From a checkpoint of a small transformer trained on Wikipedia: 2 heads of 128 (1 for keys and values), learned positions.
Each number is 500 + 25 x the weight over the matrix's rms, rounded and kept within 0 to 999. Layers, rows and columns count from 0. Numbers have three digits each.

# layer 22 attention query, 256x256, rms 0.076, rows 0-16,128-144, columns 0-127
494488518492534522519486523477502463513477488482513484499504543476501507476526489468495521497493474453502480527469486525527469489460516476461562474545543497490519494509480488545486519500522477506525502448496512512498518493458535480454480523512526460468463504533495530486452520511546517492504558486509497466488485480507494490533489490462482542508521492500524495490482458523519487476520
525491508461480517504527487492466524499488516527495484500494498505533509509501513490502524510488490511519523541491440539504529462530500521499516501514495545461455486475518495479532524541503521505465516460524481488506527469498527454513448463502503515495526522495480512489525509543518473492550505474477490490531521527477459505520497508510505536496519502505463500504504490494510547521486
521478492519510502488530536483481495475475485462486524508504482510552487506519469475478447473503504493481502454482503544522513510474555528450526545462492497451562452504478479525501475492500525516498467463508502495484483513526500545460507501503511483535451495483461529443505480503482492511544495497505489473503474511525500506471498504464457523499503462530528555501511465481486490461478
511472473495496479535472492497476491509543509519506526497522507524503518473525456510518512453501487506479468472482478487488469461470540488493477473485490521494531486499478480493486515493469572499567482508549477474544434500513506542517494473518481489501489537478507495489478485508479505546486473503538471505500462516500497474511470522491501499534474536515511505493502493488492483506476
527471517490502464490495488472506502553523472511483522506499529535547488521495479493503494531503491484472519503494512532524492529493498459538464532518501524454522499472497497523493495471495506480462492483539519535502519477486450510526483537498464498523514474457469513516481489459476460515509471503493487526516501471482540464468536526511494481489531493482507488506491511485511525516521
528503471532514547486537520486480500473501487457499465503473476495477500522483465504496485514480489500502510488517482518488504499484521523502533483476485490534514461495475482508486483502509473490468488463468529510502483518509547491510521481492500461491525500490469513506475540529493476531473517491462521470520524501509510503490516513492504526470468499533523521508498528490543500478488
515491476475496501493502511538525514487506504474492495485468487532484505483519468477493515513538491519485499485564530504535504442508500484480539482472501479522529503531508475472447502489504469485490461488507498478516504488490499525473487508521516497455487467506497527473490482490483500502514510506441516496543502506487488498463465468491473557479459499464510516526491501500498499456478
506538506531504500460540553519501454461450489564497456516477518548490495491497534494503526510457454488504503462490475533528478528502528507464512515500495530496469524515510500470488517502499481506486538517520436500502499489482534484505515485488504462467512470462481496534499495529479506536511556497485501473495480495531505526497479499488475499513486480491490520499523488523533492499492
479491458475507496490517527500472521507531500517529536487511496451465504518475496468494470474517475553474503501506512483483520504441471474502502501516482474519493498583472522534496525519504513493487475531499545510470523498482537534494497454524526470497480514543457528490537553505493543479493508467467476510502505505516513540522476544473484489501462501515485490495492472492508480469482
469457432490491485474519523526493503502519492512483494502511527481486500452495479503508464525510486512512483495472492501479464504526550504521497489480454503506453526506513568530515561493481475473513549547517508502509510489483495533503512518507468489465484517524511478514471475500531518473503516489500475543481489491463497514511516485524491493496522519515454496489502488506507531480484
525508521496468459508492488503501477527499484535542503528524543486503466521507495439481521528495489504462491496504496519480486478510477483493506540454444499494516506489465508480460528514534443500476481489551459517475497479530496548508505533455504523512511510506498543498482478485546520535526505529509536487468507486440506499521459489484483463507532502498493475504491492522471539516528
545518493495539498495530513541483547489494554489479497512478503509489518496508515480493494531483510449500494498454539494500496507487497515477533475418485508534503502517524522534514478478539442508525484479498524507537505509505505524521543551538564518511518500493491489512484512513510448475499539570432537489476496451487528507497462456540530489427460499454473529509509459502509497479491
474499479529478513496537520480526507499499476496516493519490540501511508483441539557494512491503486467535517499508503514521503498467500499512500491491500487496455481455498516474467501503512502484516528522475490490447506453494531469487498523492517512512519497500510507526532482461496491452468501483479540511460495475500486550494562533516488511529468496517487520503554503450546451522508
501520528461545526540476507507510501484510490491500559490523519531471481524476481515496471538500502464472524490509496447472493512490529478535435542481499542492499524469525480535523530515499483520483474522508494489506529457543467542492484540473481516521470460465540477518483492483509498487466479514502551526511484504485495510491551491514517480482514447497545517448484497496507518449523
485499506511489530510476508447503472490515463512481523478532505504518502519543493477500526486495515519516525510491508477535480477502553503492514519513475486469491471495490526506473493481536486513482518477530510474523500522516501503491506472548496495509523477508521513456527447528506491468530494510502474500499476486498493513475465526489503492540531558502530486496495465470511481475514
503453493511549491485488473494510489528500478526497518535539553483502501508505483562469490497556500523468497517511501467542511464495499487519494521478492489458516504479501502497473501450516493484503517472487487505509526523498464519525475484502510498511530503472477510516440522459532482519536506512490518523496521529468486489506471491463513503498489487528533505473508524516470490459470
472509501510585498466498510506490527472500525440507470466478461500468493498493476442460482515451502482510559517500500509499503543496509529523536474470488524481507465520489498519530481516505515511535508499470535515493505547474494530499525446505485470504502521522516513481488522564480482511467557504473504451480491495509475536511475504497519507501509521516489532492502477489532505503477
538468517512537527502452526503531501510503487509478519489488476504504516494441507495498485466543473457517514499497483535507462467449519470475517499539514518497490483497491474518488521442515484471516483494496489454498532488485517489495487474453517495508521511497493511489501472486507532532482501489488505504508520481514545472524477526482455515525530494484532519525477472473465523494523
514523493501521443482457421518519531525515471492465528513528472491477551493451518487488520482540490457543514510468471537533569518512522513482475478508502469499487488462524509557509474498479514473479509479483506505483484481525502466513481516493498508544476498478470522491495491522522498492507450438484520478492522474472518502457525487494519519468484494506509457497559466508526547518473
522457529539502541512523513520511495527503492502449476509487472465517491521521514533531445466513491491505498499477502535513463485483513483413440501503497489490518475491491476491490483496501530475504486509549547487552505491564559491502468476499467514532465518466451507468489493546448494511497479468512485488546524509522479508456519542527535505503491451488526500486496467496464529496509
457498471500452472487499499490509456499447519495528539493521507524498505486505493481472550517491500529482473494541492485466426538521492443512524512487488485488509479518500538445527501500479520523545499497537492502514460474497539492531510458552433521501487486495514514507529508495433523492517477557496501518485479543532502484503482495475498472553458518477542507492512486512527494542434
509499479479508487491499461494523541537527493489522506525488477534488482480492507463551511491519474512484537439537495502460497537530526531537492485474510458491522466493515496503504476464437510523490525514500536491508482479482513552494483480505495505505476524499496529507497549530457516509513481558533482419509554479493499413458526517483498488516482509460503482485516526522518511507505
522554487517462512498503479465524529499518507489474490536521479465505499512495479520469522524486538538506537549523481494453479456472552543543507532497481510518512450468453496503548477522460520507456480459505476530495530488508511495482473435474474483544474518468524530508499546529516467518495513563501527482492540494476503517487499483463493496501486484512486517482506518535516474513539
508507520523506514456495507474484502506475521487481464507504508495517464485524519525433484496502546486474504462530510546512510471546492509494469507431520498499564509531529497471446543525505504506476498501495447495488509515475523489444500597539501506489483476448516524514498470444441499487491497449484548542540492503510490452447513485498436514428516468490503492514480504530452531434468
495506489479523555482493499457498475470479513501512461529499495516474486479537479511562495509487544517482464492554526463490473503517513462536523524512460491457473515495469481435512503506534490504522496493528501552526485498503480559563501462497527472502525499508516458530493517478507496524518526484492464459529470521475536514510506508491541523547537492501512496509479527482496494493461
501465496514520512464539505513502552491539507530510496515510529469516521478493458516453507524477511426495504530513461481523493486476518517499478491515505500446474483524466489573482491554465463484484491539470512549536469533498501516505523499522517495471467515507488508505470500511488491514492494456472505525502519504425471497516513539526473469485533491431473461485508481519481504456491
517469500515511522514479491464522523528491535519533496515474476514458531485449519522520493501521502501505501455490521516497477507528531484477430525519479494537516494491522442451523526506508444452518544502542509469514483521505525540531488534476464491484526423472489516522515503511478538498526513514568492506490519494486525468490519504472503483491494482493516514527491524492534507524548
475502473492459462452527445487502457516514467492565527492496537511506524506522469460481523502470507544448518493560488467467487490494481500504520504527485462469511480491504480490540463480490504513479464538504508545504517509470484528497504494547490487475531488521478497458488513481497503500487500531515509509525521494522459505513519490452529507458508531484493534509459512482507479524487
471501485515473467488439524508522501536474515495506518499497486487517481466503510482547492479507493507540533541483551504503478491527481480525479473522517509477520502497507493511479534509511475453475471510546489535489484469495447508539503567548504503490481512495503501497495482533495512521547491495479559540505506470488541515495532506522492487513499523520486488515534476490457504513439
508533547491524510512547471525495469469518463508467466491516566490509503530510515574474495522486487513446454474499480512526509502475461519455480529486459491498539484481504507455496488511556480502470531510527524446484509507482553540503497532529508509528493528482461511492504485486497499475479484458459520505500506505517474494508546517480494512470458493511500516451492534509511547442493
519493505506462483521491508524528510526468500499489523544478451504506479526456506497500492495496495510541509481494445513475502525493497528494533426490494507519515498475514543533511498482472518522524541506508527498515498512504475475483519523473525500530493486484490515454480480517500510471537515526518510504489477502512495559470523517503480465465497448501494493482530420501518454494538
455517507493485505518503534469510466491523463531490509460521460528503504503450533433491537498513528500512501510485490537493531462515514456536510480527514537526462511482519521514471510489495503520498508525485460474505512483525506500476482547487523546500490493514526486464532461540465506490496487523508511507497510510535498490498476544441461455560488535462534518518491460563477513514551
504492498498459511489450490476494475489444467525504481516481540522514478503492484498522509551450494539498495474532530484472523530520519494474515550479530478475509484479454491496481531503510500509483487509511518495532525508523446431488502496501506466510502502463534514473484528509506496475542544483554554514552502479495495491501489457495522499521464524457519539495479516500470468467479
455522471548472551493513488479502534505487527504515458502508518552526509500514512464477515521495519535485562508532488490420483497482504494531492506521499482481481485474466517475560503528504518459547507488495499526515480519514469569514532432493452434514520464487526510483505480508520470482549547519491443452497466494470523497485493515527519528514515500475474479503452534510515494446572
# layer 22 attention key, 128x256, rms 0.073, rows 0-16, columns 0-127
508510539461506542515500487446533459549536461497530475469518484549521482510510526487506446502451490483481506496517526539476467515488546540447524522512509492536479517536506523488493476510516539462522505500510508472513478522529534535547529500535501485490498492470491501510499462512432514503471520497477497501510462499491528524467477552511466495488508469478521502496510523495514518493519
528439517470540490519505455480486510478547494490464505493483504484511519515500492516485516501505466471494492513478535482538522507519506515485517468486519538514476535471563473488526492528523493471519516546503491520492483501487521501504528483533496495471487506481464468503541519484448436483480509493500508460504522477490463515481484549501487521468488475501470464505477474528511510450507
550481522524476530479494533479524497511514506464487495467504484485494503491520529460442485452519514529454468483490483514508510519506505505437523503547470497507479524469511468489485461501484531494495496445524500487505488496487512531513477508498439533494500535506501508509523507509449492502518482492501494523515501501537540531464481531477512519490498472474506501543505432496504509467531
521508487498485491464525473510531530532521526491511455502484542480482493502512514527522446484485491503454532465529506533505490487509493498521495552467518521504476489513493497480495517484514528479486504464474511511505512483504499479509499511477471506487499509500512490495473501532465470487539506488467462520525498490501453491526507505468467501527495514486491495457495505533515508500505
532494488513492502488552502451511545488471526462494473501529509509466516485490499481506523502519469479481503456531499483542504431501496530546480482509506505540462527484486481439467482476519426469533492460503548497518517486473486518483479489530477516483531499502444542468489546495471459506504523515501464444546494513458507457472463480475513490527486499481524487495480507490482517484476
478534452534484541505502490487485504495528497538528506513502516488498475526525487452485519510561510496504512529508476500436439486533525479504531457469496470508479478507513486466490499510509523470513453491506510529512469487539501496506528495492545483517523534490514506530482513487529498522483483512499527519499472509504488513488495478497515471493479533525485507527510476513550488492500
476468491486499536492486505520463502497495509462493511504527494536472451519488511528443525492535497493509479485469486486432507513481502478449514518507500492487510498502477520478488501481478514528507518482537501513488487474526501545493487539473493529506490502455507498504506471493531534544497491568512532489513530526493474488497482474515481517489534502503491544479471512514477510504518
533530481540470521492462514536460496474512515532474507520495523441477440438530475520517493465520490513548500533508507498471490507511538477518524471492458476490461499505492509495447485495483457499491497530502524486519487489495480479513497432477485477532517491498506489500470475549542514474496499530495531509477456507487506502536534537479528494497487547481486509494482515473472495505507
477451464506484527533505502527518498487516471518502508488509482499514489514441513512463493512482522512531495483442498474467484470518521522490507528479445489486501480569508537520490482530472521489516460517507510496535502512518483496481547501466493539461498492481493515482539496533464509512524507556460473512539500509471536475470512471520488499547487498474528457547479487505476504497473
525505494512503520533494470481528506557517487472507505503454478491515520500482509483514508490509502493466497437521527553479491521519469481477472529497490528504486471500450476535485495498515491538515503499526522493517501514497515520530491482468504474440503471478500510486470454502458495496518487496474516506495457529511526481495501502510515486525501559491513492513473490493478529513472
516518489508484519471509497492527495503511483499539505461509494510491503512531476476465524508531455493488498491464529490523466506489499523514449468486446508467476493522500486471498508467537487501505499490502458529519487512456512449509476518484471531498526498526500493518449492528484540525514519509516496462483508477486490494502471451489530502492491501499542495513487510526526488512460
495487527507475485494481481549489494540495532477498512485504496513503503529515498470509535513497514524502514512443551527499498520478497518493473474456493489486542523502544485499465523497480491560518517544508495544502554473494464495538503520525488472487525485498503501498443483473460507495509511528505567508505487455527550501483498474504494520465503523521509514478517446486498464469445
500517467494549498527499492506529505439503462505456452497481501515494529493489514496458540530513502469560460494522525484480513509508443497492517525491465496553476482508477521492465460525512491531504548486512499457445509497509482523542501482533528530506491510525515508497493489467498475460518480486495491476473458510569489464528517484487505504498508478510493543512511530490547504486501
517516536533523510527496514474501492466503527511499523518476498540475482508519468497503510500454471511454508507503481493500480499454498488534464519480515507466535475456522541492551508515466474484479492499527516519502535482479456529483480508512539487511510477514513516495475538513486487540458522531475528489460518472466505519483520506496462486500521487492505468519476504467517454476536
478486524434475481472468499468490504501479499521494514463492497499492511517514488519484483471506535538509524552513511511506511488501529470481536508513541534526505530469463530511476497483486509449477521503485509519510492522473515493481484526497483517543528475522501509492523493492496481556466477496507512485508555506528461517479499524521448466519535512498490520504476480514511480479534
538470529475464500482525466432502469492459512486485502525524529547566499457522472501460518487497511461487493438484489528553480457474493472501510528467550494481496492488508493469522502500483526488501508500497489487533496499537504483500573475520516503513528490456518502500476457450496496528471476526502480487517471487484534525522509510480504529485448473485504520517461497540506509527506
492504450528511513554477516498507510521505456514530497481516482484507492464477508480514477509482559510486557485500454502463466517511517483495529524496445496462517542485527524520515488466494516504503479518513495482529524474535492458549563487486468494518527495491511478518487424543471510505497517459511466459483496462491498520520493521534543489505496546496518464547511471503531467535538